python train.py --n_head=6 --d_mlp=256 --vocab_size=4070 --norm="rmsnorm" --attn_scale=0.236 --optimizer="adam_variant" --final_lr_fraction=0.0 --dataset="wikipedia_en"
Each number is 128 + 32 x the weight over the matrix's rms, rounded and kept within 0 to 255. Layers, rows and columns count from 0. Numbers have three digits each.

# layer 4 attention query, 192x192, rms 0.0964, rows 37-109, columns 0-191
074122123127094130098095145142112167159109135155095072106133120125199129111120152109094118109148107069085121164170121146074146255142167196150143116091121084134139141134161140106113131165101136117111111104130138126159090074155152118080150145143141103131142160144135140109125116123153147118167116146107155096067150107126132192120123139197129152142117148149101178179085163128134117125113078094146120125173156041093133095134159095158126128095163123103113180113176158123161123118128139106103124109113153136086093097133178137081124145082086154099118077143144095132160123146110137168
063118161101143166101118112131067128094103115153104079066139170152181134132123174099141135143079127126099120119129135097094175153119144137133090133078134157100152094110136088092128144113136092112112146087125110116104129045147175132154156125109097163122175131104085157106111106156119081136119142079115110127081137112167171196137171133106163162094075101145116160177114130154138124151144093102167162063114131117101115154152148117138149138081100124122156140145090145143101138109142172096107114138095135113114091146123139158142096142126111099146109117158161166115137142137126140121
174161151133118137181097124138166111125147140187127145074147087153192089141154124166106133119140131132131111158079154146106092113149108154133099108161164138096159169083124088105173143093148115136125114094167095158148141134150166083173119104089140119137135119142109148127132097133123094111138137110103160143125187120136100131126188111132166217103117166149157154125138130130124114131153097119128114122150137108137176149116129160135112143112074113116111141118064129096115191138146104154108149128123146112130152135112157133134151151152119106106113073149114139141178160129115112102
102153134143120144098134139114144128152112103156126069073123125116140152087132102136157132086122135131169114159113193170147168140154090129111097166085103125128136098076130120139128091157111089137162129097125150163113149131130141115109165110146152134097104146155157146126149116128118118127143145082116157124124171116142124169106098161138152137147134151121122126173106142056151162110127105109112084097160107123113122139105166106130092117088092150172115141118132108120133102164141098114161129145095133088143083126159128099126101146109107152131157128152142147164141113162073105175
116118155119099162096057146066137121097127119121122065119130148148171134126148124084112121143103115104091125113143094109090182134173195178142079119139124142165087166183099166094130075100137132115150143118114142143149098092115154109139144084103122165154148122143113073155153189142167113082139077074151157115113173156159166168151151139144134161166081093136131118191117132140123142144142174097133174129121147125150146117116129117125100096104135136111135121129099156154101121141109121089120074138128194101164116123121185161121111107095057131150153124192154143081114185138116135140
153089088126103102145169153130136124168151135143153090124142146104125052149134128151104115137086141140146076148129151124149109113165124121101118140149113106136108117117126093131105131115126121101100157150153161149136098114134067119134119133113178168164118116142144091118150152095108110105128138130133111112133124132158113112079158120178076141188112107110147088125117133103112172101122158104155123124145119158161148159111121135128082164154137091074105168126124138118107109142106092117126133104148132121091175115109147128120098110130161093121132109126102088116076137045123136109
186087102177103115128134127100187151157115105108163110074120120130080116148120082130167157131184150130127130160144108175105094099162170145068178119190142088129130160084136157166098048138129113138179172179128195142112098160105077125138116117143131120129115139156150135109163128101103101131132132148136149141116127111110051108122080104175140168137158166109180106100116104137087167099132145126120123171127119128135123116151128105131147126134181140078101149129163096134159133073079138143117132124142105120101148118137105096117109140116175141100106161134112112133112136113133121099
096146098102134089132146176147066140119108131124165083126158181087097145097165114090156098126074149129123128120131091153141156096105113101093108142147134132150138129135110118105094115111153137156155123132132141130081143077113086100127118122090092163126139161067107138140142164158153120144146111120145123141117137109113129124100164106104191127145108099172152112135098088167148155144130143087149139112122122118141117162146114099126157124128139081131126115156143135113135083181111180084124174135150105123110150128101078105135126133105152124146111148144138108111142178149168104084
100139131110180130134109142159100113136136128160124148163207125092126140113124139165108125156106144119124126136171099122135160098084082112099123145141135135165124127174114152124183171104137165142103109123125055087098152168124099138111057091108131125092131108105135159150141113153151168131100116126131106130098130120116151108131138110085091122088183090154116139176135165115168108128105135143079142174133093066108113109144082135116115157133105060208153091138144127090112142143181157126160165133154124145120123110107099092133123059120146148126138136110059112155156124115163119132
196116133107129124132144149120103116119139142050160138161140162129116072148078101099126115113101119144168102120113080141173088092120130062149109122190084131117114176135081157111139132105124092174130124166115129143107135108112077131126137118123086135139112158103120099113123198096129131131155115151142103112192092176131102076134129128141119099156123123093172097084147097119114144166091143151112127139143113143145113158118120163152156136177158152177138124137157120117104122187082112133136127138141141127132146118114120180125168114147138073143149130144120100104099123132170149085
111137158105147121173118143178154123150157141126132111112147134086119195157134144139133120153148121135119193160121134092113157152080069135088112137127143130157139146118144138111175188096145118161116118137123092126114115114150160104135109117090125117135138118128131142099155125143068158097116156100143155151119132101137090126149090087107127094108171144185122154152172096112143097116122101168149118160100087132161168140129144173117121147086142116151129130129138112122106168089140133120125156124114177133143138132127107113155142112124125156143101090122108187144120090118153144134
122111082163060193128112095148197164095136168147136122122085193176141205134121152161142172148142135075181201176124172167075119050130202174131112165136144121090072186096159139080165059111144118145092113149084124124110142055110121157178117094192147089120098130184105107165150071079153175074105164154127125159128168087119129134084141110122160196114134131165161120135140102131128133126236143015143063136150102170125136139122162125130152171122124129108133099141123127122219106219221094161177120145136124153079079142080100197173121141151124090158125182108057138179136151122200138083
141149138118136173156165146145135149105207152121146110060093122154117164163117112125134173133126134158150124158071178111104108103147146151106126166150162192141104123129135108110160089141114072143166121124131102135129123169067091166181096082154143152129105075179141148176108123100163121170131126132132080132145134101131104153122094191121136148081150132147140171118152104116150149120179177093119107129109096174128126114104156101102110160121162138099124077192108139149093130140200138205203086214098095122173137147137127166187136118164141127154127144109092106117114105126165108149
150168173093199183161204155069097124144182094112115102075115100137170100136125107138121149135140127196107100111080152101106089089136128105081148135092170203135170108137108098141145118161134067155152166071145123109100085165083143193174088054097150175172120110131141164132092136141165097183180090083106068146133111084162104200147070149133123178078144109132146166124147160129168115130164129115133161076104147145087098143123128070076152113123119127128103089186104154124084160142162186168177077196090097076176126181159166136152168144146110129147089124088132120125116126161133105147
199171182128167139200209176086144128144182115126096130123101102143119127139144114148122171152138128174137130142096147080141072059130064080097147183117146199122152098135106086140167097142132066142162143113162095131117100177095087197126105089133171195156131089087144100145055126129121091180159129114115070156173089104168133137135079161130091159098155119108119135141144182170153099087195131170075145115095122191094084135132126056059103141158124098131144077156106143119088133130180127150178113187098032118186137161138151139159191132143159103149125123050097127155102114134137129116
158174183126184145148180153063111150100159086127095110076137084124139168130156142110134184123129126176121138105102121125145125092122075114107144168110166198112171096143150112124118106127139102181188141080117105161100100174090113166187088094113134167169144109075142133170082133159167099190163099096089078168111143085137142175152027164121152172075142115118148128152120168136174138113133135118109180118138135165072071154103113045082120138095117129133139082158104156079104113133177134132171141190090071104179133174154151087169141128109177165146088175095128162146151150130097104113
245144111144131212164157108085143105077223157112154194182104139121075093078067080248163174127125127192134074159038206071223071039147052051168042146114070218093137114155142054070214097128085151203142161212151140126089098214050019159154043034178111225173042097155090053117153162188171140226112143106252018218255077109148033064136188184055117106141200109135102149114176115066136084190175249109078178135058113233088065108124208167099078111138069092096139140191097128142059081186131108188201074243056130086232215147136145149208164060137050111229142229084039130144067077160202157070
104085100136076117123052116174115104146097123133086097090133158145130103175134129110116125144085120101145123150143184136061137161112157155084151112067171099127128127069127124112176152111091086152137122117112120167107136119118210156193124143128129134107119149164110167091143132098129095085132133103104159143061146116097138189122114145183151124186101170173160126120110128136109147108079090128154136085152111162133148111141141207184122162111147177093127109115139142112151178120099102069066114113189153133097122145131092100111101177160137096114123103150152085123111145096115117129
191176088129099108134101093123147153149124098138173098107143089130102105086136059170131100109138158125166105167127167110145085101123089085123106135197136111119152137065098118120155128103134079157126146105138124126141153112155110110123082132120139147131114131151134138134138144079109114094133174124160152103161134163162088111089171125134123121145145124087168134079189103131095158093136093158094032157175103094179166160150133120099138127181122101139096151138156121132109137147133098136150132126144102105136144089135136166127205136168132133112141110126160119161087092140126073135
152134159109080097157141184178106112138148166127112134172125145134121107133125167122095120142119089089148110126108161111130117125131100165150131093101121107133106133132136130107161133102096134160147089136148085102158146181103133138139112123110176132139107108122155077145162124134167128111120126106100143114124131150107123112138142171120096121181142117137108152108103146108155104106101136106099139149163155148131139091113093194126111147131162090154143087074140163123104111130133088130150121120157120192150176122114139118119115116126134124113137151098090081113124126067123141149
177105115076098127183148132165124128130124121146127156141138123131119115125080182123170097130142112108117125134111136072136129132080151103127150111152126134133124124107107116108143146138134165095118101178160146101108124144127161121084119133145132138111149095157112144153111094146156133150128174154116096155118129103100139095141188109114106108087167126142114134124161119145133100120121147060148152154128136131128145137169070137110144121126136131187158138105107124122164134133148149136118118105157106160108169120115111133144139136181166110127143164121117116088140118111136141133
118140104150111123121088107114160128115112111169174101045098080133090146093155095105116156108093177118147134160151119143106111107132146129127138145160152119123138124160122155138128127102154118134164159141128120158059114133170148135164106132125113140134140133113086141166108144110115127112132137159121161115145131108120173123094134097184185161135120147181095109140145114165106138113180153142105124109123109140164142132151106098117096130164108094060144109146112127124136107150130162149127157138154102110133145111148121083133114132120130121129128120134127122118142194120138096125
135149088180096075118170157185128119177127107115109148138079109159072092131094113095153138123166137108122167140129141139155130120128128135092149099188110105132093125154129158137147066137081190127152138167158169121143147155098109144087114113123110115118118130137150127139135157117151133146118154173168143090175106148103121074135116162154111107152155157101105129068154075141105116133104145144137121192139146128125155084144095134119139150180212146126136116119161113126137122127078126149148133106141112149116109106130104118125138150135138115093106121088142085103099102152104107110
110098100122085138143179137135136112163167139158156133154079137118112148083128129177134128123095101115119115135161166107121093156117145134145096144116120116142101080108141101146109145162089121076094134149119163117123100116177110130049142153194164136127115109164143051121090107109097139087132149105108123092169090116134192106103153150174096107168100092109084120114172112145125123090151152131111097121117113137176128102141104098093092089167140114106099162108164126154145079123122107123126116113137085121140119098136176163129158109138108135131157118123099136107074125132133149165
147114130161119106115144120163118116150112103143113161096123134139083159137121146121158172147139117098136114137163164132119156134104089113107156153097125129117148095088129124131132135137136103166155125110140092101132142197133114179142064125147113061090148121166140162113114081134117120143152126121112131121104094109072113126131065151121116120122180132128134125124128151120154147102085146136088108113114133118106098085153110144135168138134168115159126076117154119133153129090140120154135143099131083209131137153149070081123086132163164131083112134092149119157147106108121112139
099156143158112159079139120082160156125143139106128079057057096122146152100120072132122135154121130136119136130134119174117119165176086134157086162154117122140119101131134168162069098131130076138172145096097128127182140107153099119127129146117121139106150134147131126149111135129087119083140137100160168069121168160140152165122057123152159182148100148072130099108143121112117144080138142148136094099142092115163162178128156130138126119154120113105122161169128124134077100122121100120128135142109133094124084128143154165136134121103119136141124086165158182142078149150083105118
170052124109108091181175180179159138172146126137120137195110159098128105178146171149156115134147090160151094138115158138132131110149146134106135115096107116158093131103128097124113164135125160092097144162143143104145092148114123119107162154170167125145116126159183050138176092077128128105135128127109122149150147108110117099131179138163076107171103116130105082107100092093124103102134126102136135161095133176173143134113112201141094115111129139146127180106103139128147108115087075093108120113130163137111160121090142131163108145154124121143115118121065122094087128070092158112
131087120116170094120047122171137157127115143119159080092132121124119125135134128122127123101124154148123158132128154160145137153123124126163152095188137110102109087136168191164131180098172197121145077208150100117131119082166120030179145171111134137144166126137159150128118118068041101138059112154147164108096150086169149051137168155091122132159093086146122110136119096149144087159141088122166146123145112149177135114094099199168105133113096154106153146083091153142067151123126107056084200119167157144114132085091121103110076111102131119136126123122102133092095107072115121132
134151098117111104129223144077100099160133125139109128100114051115103095122100118145119143107138137086059096107146088113166140134127107079100135157089133140124156125153103102138078065138111052123177131108135171129131082215106132222071100083160149134119105146114158149145099093214191108156171140114144092102151103129107094174128083129143129133074185148122134135130179157069158144131079158094117115169146105143073071122166084077094172100149195123145071116160174154135134103091121191170166061132144085118117130154161118148105185149101152150132128161087129100147137101123118128154
143116149101104189110005126126127175080155149151143082039112170120117183107176134177141135052095125151174142123111178097114155108146098088128000139138114171062112136150132118067168117108182139158174188146122128111060214061087134089182078090078044196149087093216063127168143176144192144123124105072167117229122142124115110109085166145100229185147161104182153165215143096094095161158225158095134120108102099117103070147182182144100174137136000116080167111203057105159100074192108120153136139231068164069151152109140140149186106055142119132206150206154163191161112155145158141108
042130115099170064126111154192153090133085163149109158255149168157136144153116067091082129149141133102089163134236065142147135184079122127195181096148120046145097112139139163166094141119165184071071127091131079103152120128173120110059208208138128045094176196078156117094117099090075176085104125188102161108101104142130171094131148065148104100127084122160087058158038208210060115129073109162130099104181150097154120134180089089185099126148118127127165087080179151121182121132105101081085124093176074193046079059094119151103114138055169088091174109105114059147134102121107114127
071131100116155030111104126187138071155096148164138186255144197179111178113175098068064101160144128130149127101209103148130140125093173143169171128100107061158083166155116164162138167150118195102062120126137066100173132162171113104097184208161115066071109178080161078098165101061086174080066137152123153095126087129101150114125169125120081070162090110129085111145059134194060086094087120177123138106132133093146167103154094146219066120119131103169136121039174128138173153148098104083101087075148103229059115072126095128129065163120103121104154082129077056122108128129167123153
050126142143151029112093100173119161171066108155101093094162098087139248210183117004087103103177096126156174121223066217101165211082165172138237107161169043170145126106099210207100197142176161087061127070109091122128102033172200053109214190096149018105194213074121141097121106057048152066143111171055225044033135081096208145094109090211094146140062175187171039148097169223100095085115017160151095102167176000189170164139083098171136143114124124140160065069177099136185189116129123071058180071224123140005080050098115088065155185128174151046076047139166101149205166184098080133
092115130136139078061107142100115133183043135103144143080137132119104144153136140116113102103137131124088127136185128175116135172128144183084158163139147056170130096126136165205112118099173167097096105126100128128164144115171148100138177153117131099109091182152165149137133160114146142079127081159119181079059155133164140142102102072222098155161107184101143092150076159140136150044084103105135059127187087072168116133130086076139101156148152132089104130086134140129155141113129117137121127077197154169084102083100100054074098120112190123123159110166145162138139136131090098141
098126167139149106077149163090094079138102116107135170111096184164124123151107102107131122148091156137139091130178146124111166125121132156085105169083125094097100137186093095166125081117155131108185145071135121143122146163096069136146162129099095127074101128104130118147112177141175122132083111120105133088106127161095152107160082162146085099120177142071101108163075127163112156037153184158083134119126096100134085077185108056112108169128158127149179101134163133162117155138122191147150137166103096109165083093152114115161124111190142142150149171164153120119092151142114102133
124114150138168138109142142081121111127099147085106144110127101168118139121125130106188128092104176106081112158174117140168107138124077114105141147186097131058126095159120096145110099139118151126105104108157160099163105155175124161093088115107104140132146151121131154123112194184139113146128129148158132122156099104121078111137103101172154113109142107131178125143130187098165124148097143130159120141119178114133051130183088131130147162174120117144124082162145134098150098101174177092185138147135118108131142124106132065111147102131151135119155131119156154128212090112087129141
104088135122138138144105127140092112090094128151112125087121152087132131111127168119143154092142115081131108169125110143097200180156123145117120161155139143176121110126125097079166140132153116181152149092123181133112187111103119086132136085080065169154154139149123173103165175141068110095115133068121142152058163183165096107088099058085159146159121143145180101104107123127147164128157098163162123113117073116152142127114152143131134154168089106087186124155133091179128151139094146116114135113130196108142130091176116159144146108099137143108155160189139179178162148099121167132
124203182093133093108145139255120120122147127172084175094121111194143153120094134076102131127105114109148229125116127061120153081104109122185163080090148179122115111154077134103164145166112142138187103113175079107086149164101136134074122135166139110106186083093107147161043117152163109158107165130141089138116104107094157108135101192070133092080160145160078168144086155184164051104122166153094159093114170167104121123186037129110153143125123159191206023133141165109138155159112137143105113115020081173149133132165134162147081190148072121111110120150128080122147115166125148155
158173095124125166115165153092159147133105126151149067143129102168120127144105103163136119112138129104125104114145146111157116139090073178125127179092129080082152144131136144131132124129136086104127107119107147168123140156164124173165132123138165126141114118120157158125130088120146145129124135124154098132114156127099077090124085088202150104106157161076089096106104120120132133099149138138146157185157119162179172124168122086126120130102209151100134163134088142095122112115138118121126131131152094163125104151124151127149144153135151120108126140114143147158095086088080100113
152128130161119131145082079094192131121076148106139079042119139083120150062125182163133124080169094131137099131153132153130085179126158178062134175066105090128182159068142129162053076147137116174132157137088190161176159112135177106180130120099150124163100103132117162128159105116106151104126158078106178152082196156159153115096042112172141147135140148094139149056203146108130188091098082105136108129135026089181160159113181144100135112131144137081110157095071098111139153060127094135124077106106160134118121199153132122095138142132137157159123145202142195138127115068084120191
115103094120155154162119185135100116111156139162119093255133179132145073158143159178160149171094184116090098103100128059128117133137152128161143144103123146098139146140187123079155108117092118120074146147141116104116142157116070184101114137140162128118139132124125134138094137106092139148092149172142044190151109134188149103153147082093127158116066108141104108215121195116127112121175151122126110133139177184101097122154184134120089125146110120148109175158122157118126180134158114123093120144139093141111153121091180155141124139093133092142143116108064126122090132090093163119
129066079123133145166054096097119104096168107149123109203103154153160109150140109152154120198112167141110101140133116151094128137158155089142114102141069121134123134127172140098183062122136166087135154161157109127121127104124103119151129125115135126125099152124112100123162099080090149142141114171143108142152172152149088112101205166088125179155062101144117127179099068116073170152170152110153134132156119130106131110114200108134142107179124142121131156163163134142131087171136126092110141173134165097123079123136119151144190091080122109186152119082121090128073154114090108103
055142122147153070154158149143121113132147185158163114163126094096137119115144213124156127087126100127140132169115172079141145122128130113208128118112091132116076064161092112086188092149094145106053078144152143126160128174084111100074157176085124163111089122094162171106167192135112154126131162123116117101110112119151101157171186110093111150116128095151064109139060142100172102143149155155156121106138114108060127104056127091139085170113075067159139124127169109113100138124206120115114133132155120135137148098139132081153105150145132117088132141105098088112209103146142181116
100128138133072160150048108120156130077138161125128094120081166141112184133125139155120107119124104104147142152172146128111078125153155192109078146132121091108114186135160131084158135111133133135119117118120143171140168107112110110144180106125158147113116135197085115129132150064075139072116133113134122123129147138159144104124147163144150127204100099146094156145070161167117133103184109121122100103116083130121167082152226103114134152104099116104130140115103124178178148181138070130133140149106129106136113097089154151169109077180097124151184140150132156178120137125157122123
122086094135150073122100082194138150158099123120143186219147153118165104102136171109111072138101149138127145098173121123159126141086111127206128089133091069138072079106151175131144238109117229037062142149138148081199116098150149059093161197118139089118153143104125089091137119098058145079076161120111179093083166162125150087146237127133072091159120129119082074157132112140081067141029115171157125104145172109164170144082153183196091105143081120149137173051153125136129141119110128064050146072143154160107136051126131134082088117088070107119153067168153126082092120106107118139
194151105156159155150235170084081157101163120111127074000093041112114097154115127138165166165153108141126120145108149114148115133180135103049140150115172184154158093156108115123121032170086040199193117128152156165113083173077095211130077044142170151155119087141139177145122098189165061194188092109151098108139078073122070162149041165161171154070163129126158170072175107080239170107147144099148125133102095179068098144139123090093169138155187142099091115188124162129089109094130189157181141162138099092164090203162109104164198137168149179118097153075147168125138107160124102114
087084078169093153158035090185164096109144134184141140255098202079148146121158113141139105125126131104147114159158146109173116163125083135189050137149076118117072139110157153078170167153076179113057187172153144079114167082151122125125134158122083130159083161129098092105221130046094177138139149108147157125146172132124103075092229128145101100194088076119100076148129083103084114162141112134157097139131120115119163102079243171196079102124068102137154208136098135150130099186158069033067107173100199131136120047078160180136139090030057119156145046149159121139121107057123142084
141095112110121143178121143178143051107202141109140141147083170112118065145141155192173166134101149142092114144057166090178135069167081058174019124124087205091079096160142092093193095123120110154127117194164101135121208175114053174143041127149089204137056077156090134189149153154151118190094120113202079202209103139109100124119171169040164120120139075143088166142121067077171132203193233135093108117078113217049098081090178162124129107177125080146114155200119128156065046204123124191171154182079122134197149146121118134186093039163107124203164163131111131125032107104139160102
078096118126139089104117163157110085152093157124138190154131171134098162139135114103091133116141127119129101131200120146128174171097113173166152131150094109124082116162116116132120127127156155164097105103125126075148155131175113104078158150144072115121102207130133117079159157117117148090114092134126184108135098135129141094131151107150132110161110116142115109150089177141112171082109158157132094161137093096146130080143143138176103163169134110144124130102169130144150119143108091146156117139173111158087129063107093099092104098091142138096191126131131084151150123120160145136
138141074163127150137091120092170174146141138114136076163135108085156126126113118198182135104157104146037078120122182071150084154079157142107150174085078091186141093112181114122100076141128101140091130134126149127163081121138144152138152146130190134174117153124141110120109113127104169140159175157163093166160195123162101129156154099163122174115116111132125090171185162114104123100124089082101101142148100102121123124113200161109101122135103104062094241147138119096117177068199116133101101180131154101104174134132118114125151135089135144145127129146104188181129042116140135161
192096113127074183132125145066113126108153115115172147139122130162134099119133142147095091138112133151171169083091152150108112118176171128125078110121118126126133170108143099112076148141122160114139133120100162124146138153107113092154129127122165136118104107131144082183129141063112120116138111154144125100122162150120120092120183126104083131148126135130143111047174125100128161104132140090121143144105118155122161111120145187149100112065088140154110168089134154112093105135136109118131083138089168099164146162125122201099091146154120140129118151155099095052100173096173182130
132094102104149095186102133168142128112126128149098150177108137096084105133120115117137124209102145150165134181120154129114151111125129116134117156134138138122092089113141105085161163121125139136076158181138116065092177115127137126111108177130102148099114164129114118139178141088090118126090092187124142162147128140111083164124177113116155144145113125185133087103095110124126121154135117137154179147101125153135145145090157176151076129139122065111138119150145127139096084112128130101129150144189158134087139103143157109134151134078117125130134127105094127118145137122154140095
140137153119114111145145112181172126106122132156112115132149131108090108144141083140089164180164113164175146139075129107122116124105141088104159172089194145075080165103123144148123139128134118091117176195088078145071112108130132152154090168176172090098179115114122129151142110087094141150081148175112149163148137084107146114132110140140121118110121137150140096087144122192113087155140089149135132138101133142155159161127153143127091102089129109119135116111122121147114162086128152117119173115139080122100142163147173095123171166128168104146126133128107194131142105117138120114
150100095120087151147103104133133149103125126156104142138083134109143095116092137136102128165155117139170139151119144163104085135135106109136127129128147127143111130094123111112141153191124133151168107140157182112145125080129135118143141107116119121137085145119113109108197106095105128108159135093108133100126147150094105131118125145112131093130107140117121092088104107137098156163121129139155167101130121113135149132098165156121149118125077140135132138139119101170156126130146115087100096129141163124137071131164161154114155134116109100091084111131142088123078162130142142091
125159129130114163091138109028150107112104101087157075035157092166116208113138073137132170032183095104093109117141089140162159147095109180113144148139127097157179155106102144138080130125151113143182110082081146193176142146180168100137167074110144145157138115141162110112098136156131101120160123125165145147089130133121107088090084086135204128119148124119178117134158096106134128150167091146140106150130109139149131169166139098125158151098124143125147127118122109098127147107121116170146100132112150116132125169120073117172125135138153175121128173140164158181143111096118136151
090116071149096158141144150160095128107167140150131098224132119112164100162132133125139123109127148127098122126104130085149100136147114090178116089153128149076099135136138130077171136171074109125123116147139117135059086113093097189081144158162171112145212125093077133114110139134070154140135150163102070115153101114139204076106163146128111118119066095170117108160105132170107101171174132104124119081134181121080117106122174080090120099120085118121136168150127109136152136161130128143090175183120109096099137128123172208141171114170128097107107121110114128108102128153135147121
140141136136127170140112120164130168090111118096150081114141121109138097158134140126115128092170113133152140109024127127120148129161169121118130101163112127134157103109137128127146155151173143097141124149104131129114116082081134072178149135101124135130137122111144081146137134102092144135111104159145149159107138130158117114110172118103119157183104139212196145146131103142123107147147099097143104126131172148130117132089129145132092129090058139155107158114120113128116177165112140122140094112109168092153135130116129185133085123117147112117131135173108166116110137154108173095
118086133136069165132097091097106148118110103107116094153113132113135149121124109105150134147142164112118130113161089154120099137137136133129123106154066086141134116109139142091125073151098162087179158146164143143145087091101125133131124122078153124118153151113115085127129115080095147147196148144142123079133178140102164111113149205091119173142109118125122124128117097123097152119150138071118146116155124086088130119120153098066173106111133128105160152146151121129121075123144121108125131172107202095143099139119119191148155109118120134139101131143113097097110151106148103142
141125102145113153164151150137172141066129163163098138205106101055142087108105143122148120134116138129178105098136107099135069119123119136136135141122174144129117190142137141141087151146097123154148154157152154125145153158115076168082135100154161084151132110103106145159143093101122114121152180086100106075166166135110154136134137123146093108149173126171128105080179158117120137124128128172133111155140138153126129157097122119136101096096114135089095129127122128103111137140127095092107151096117126165115146161130181156129094116139106130113114094164083129102137116116130149143
108100096166085123055001106166125172126110134137147119039153155105100122093130114117131134163091092110138145166164176150080160177176114139139081133203141113139143121099116197110145185122145185112082099179133127139091128035135115031179154143106095119142155133196077148141164162070073119070104091133180127090078133126156184148121150129147091134155109128149154140085136106192093128102090121146162104142090073094182153123124152171165070168190086109068110120098125125203104123129097125086064168146201175105059138100127151119132071108171076121143188124158126166091153170106096115112
142199111140150156171177203103093112080199145087152139097075105168129178143147099189140141091129105145094093162082174095141096101124128164108097170072110185116128153121150104095107036148075029177202127137131121123164115218092078206070114076160155180166154098165107085187124146121134140154220104125124079176165133148115078156183063181093163159129154067085133135114153154059173137122221157057086142114126128183044114116164177101022154113101147115123112154201120189168114135149203094166165113197031104108224171176145182208188161123117126175178123177058094114167080100146136106145
146163086176103135106000112198168138063133186174116130119122110139094120114100141144129138126138077095133087163132185128155126154144111185175077098109134097159131050110132102103149112058101150109090120201152133197116113115107134090183158087148150132132099119205131121076131146124143144106093087136161097152130189164123122116167187133138117109174132202123090141153148108075099154131138129076109127122147128139131133100094177214132141159121137144070073204126128086137135144174089097149100151118136123105100139123111163123120096145121075130181143110166149159125071123104102098112
121117085130097121054000106180162127127064157114166186151078183164195150104092119169086080091122126091153125151196112152154104200164104157188103040164063076200134140117134140128123125083121163119066099174124170148191055070185131069106179150129099091127113167167050060090146151084120176074161109148168119070125175176169093038140193105164094114239096122133147061124145091075086146108116074100146099164156142072154150134112148192249102117173098149139144175086130131122160098132126082105100120139120203154072158095083136130088125130090093167119163062162158120075078130090091154136
063118114149132065072039126188103120129062109141143199153140094143083149075116121110090077146135107108158170126164088129086126139111142197093168093134131027173132117118135135156121209090117231104117111161131172090210094114144164065076133178137123054134095167124089108116154117111148148045111101105109180113108151138134175145180140107173054072199109168134109111103109159143070117135112096120156120158126126049182160073091119131156103147159172134143124175052111125098193168107115113072068127075189200163062125077086136120077105178071132172086164077168149158108131157114086141171
200117100105137185132146149115173104142184109112083125148140155139146091123105170225180154153095121200154088143097164095154096083148078046107039164151113211124146130129087117095199093071075028172158139125163084120096129181069097148139099097141120192169096062155160086177156147166169102197114185098189078185209142112140046132088177208043095156097189139086144136075173074074132073131109167166071144167130078159105091137101190151097135155146108144118051118202094146137124108076157191184168063163077130092180127179131126135170138103125106086162110219090109149128138062152175186094
147124116146146081118179154105128107152153118099142196159093148130114163137122126139129148159124116153166094189184122065126118121181116129126082170110106129131102109145094184113100036148091103113144199094157060166143137151094087159119140093140124165120132073169148086095200102106125074171091140133212106086114133197165124083117123158072109146119101119057146103092123050113117146130156165140065120164108102030119140118133193111131081131159157124094125121176062115132099135118133165156140112164105159113127113166156164181144131119074077111173133139131155114065070129140171099097
128137142121089145091097138103189139116129140139148122115103139177102153121132130097160112097133134116177116170138157112103162080136135124112147109156119095083141108119136110121103103139068148123137152164075119088135121077137153135107136053168106127129119149129098127152119142121120093080148103108104116106137111144098143106124156126151120128206110122134070104165104165109097149145146134052112109144102128144138137083189166090107129180075127157091128140147071150102151122129196104135064196146125175114134086078146090156156126142127068137126157122137150131095125133131126105127
127110120135149114145174140126096084106105174153106129178107127081054066112116141138116182143132135167108098134129122179105111112131145110151148114139180138136078121109151122123093117158118143122142133172207115107092127134104163115163135185176183129082127124118166176109115102101113120167075140152092098151136180051135167120129181162180126126150092144160105159091094153143136130110122148126135155099139128163136092149115108102135125170169144119127098112106177109139159098156083193130142149145167128116092137142172157128134168085153153073170184136108126144069137157070130135112
166101135077080168111126142125180163137138144142138156160095121164118095079173155167130129096086164144161103136092128186065094078177095123127112124176180127194145137125088115160153118114109094112127110138118163168121075159123157129131114062146113132125087121165114142154112175133183111105188148170076135148170142152146091120155130114160115131152153144104123135087150115111116128133102127121101117137205150169186147135144104102164139138125153203105076133142104168126158066128152124163119133103114138152158159095087069151106093154197113101111148119103127076098099178174068098127
180103137091125110104163100136134129118145165107138068184096159138119090131111149155169109116094110137182114115139087135166112197166128142144139073215141142179123132179127123142177145164093138132155126161142137120098098123147163124158148147135112109134098102161122103103121199106130109094091124161161095098168117116128106080146152117105126113184125139145144129110154142152081131130101140131130139112140143162114102179131123172187089110146124159110141075131132176155114157148121094147116139085098107151122121112107110132129010104165094069148172136108182128092118148129122176079
117096109120126145120084055115093150098137148110105129162131154076090114146066151118132123115134103123163122138130095128143113125196132152146123042113136121134082186129140091131147121130050152131145162155098125108092130117159154134105114135143096117140065108143126123119138146127125114092126125105107135082148163149101130114152188161151098135207104145139064145167098122088132094103068134108147121114124172098096147133114156201153144154119111128135118142114138108128129151134124141089092134098134130134134093086125146154134118124168112143139166093124148139087126139132132123068
121145132123121167147062130140136144122128104101154077059153127086146121112138151120128113103112128084174123128113170120096140207178177154141136103134093128118161169082119103153152149117114117172112120168059160110166142144150072108105142104102100137139115128137105105152146158081084140086148111144123139133128079146129134120151141153130122135159098109121092142130157155118116133119126122126132146130107108151148141099135130144143085163113114132114091155094125115132119143141172086105103105087090132133145129127106125112182115146132113151118120068115092107136108114128099159150
151121123115096093178098112119182153160171164094153207192102114135147121106156094134070118128127142102140113132153147098155110138100138128170094115167118118142126162174116126154107107109103161106145101106179165157141083146128110173118153118146107114112126139144095103128158106131128150136135134150135126138171121159110111116149140111146091059126167137141109121085143097089109176130120128109127112136149128089140152143130151100161081122189121151150166155145161150120114132147121124170085124123144148091126123120111147119127140105117101154176116138127150096081083151198183112124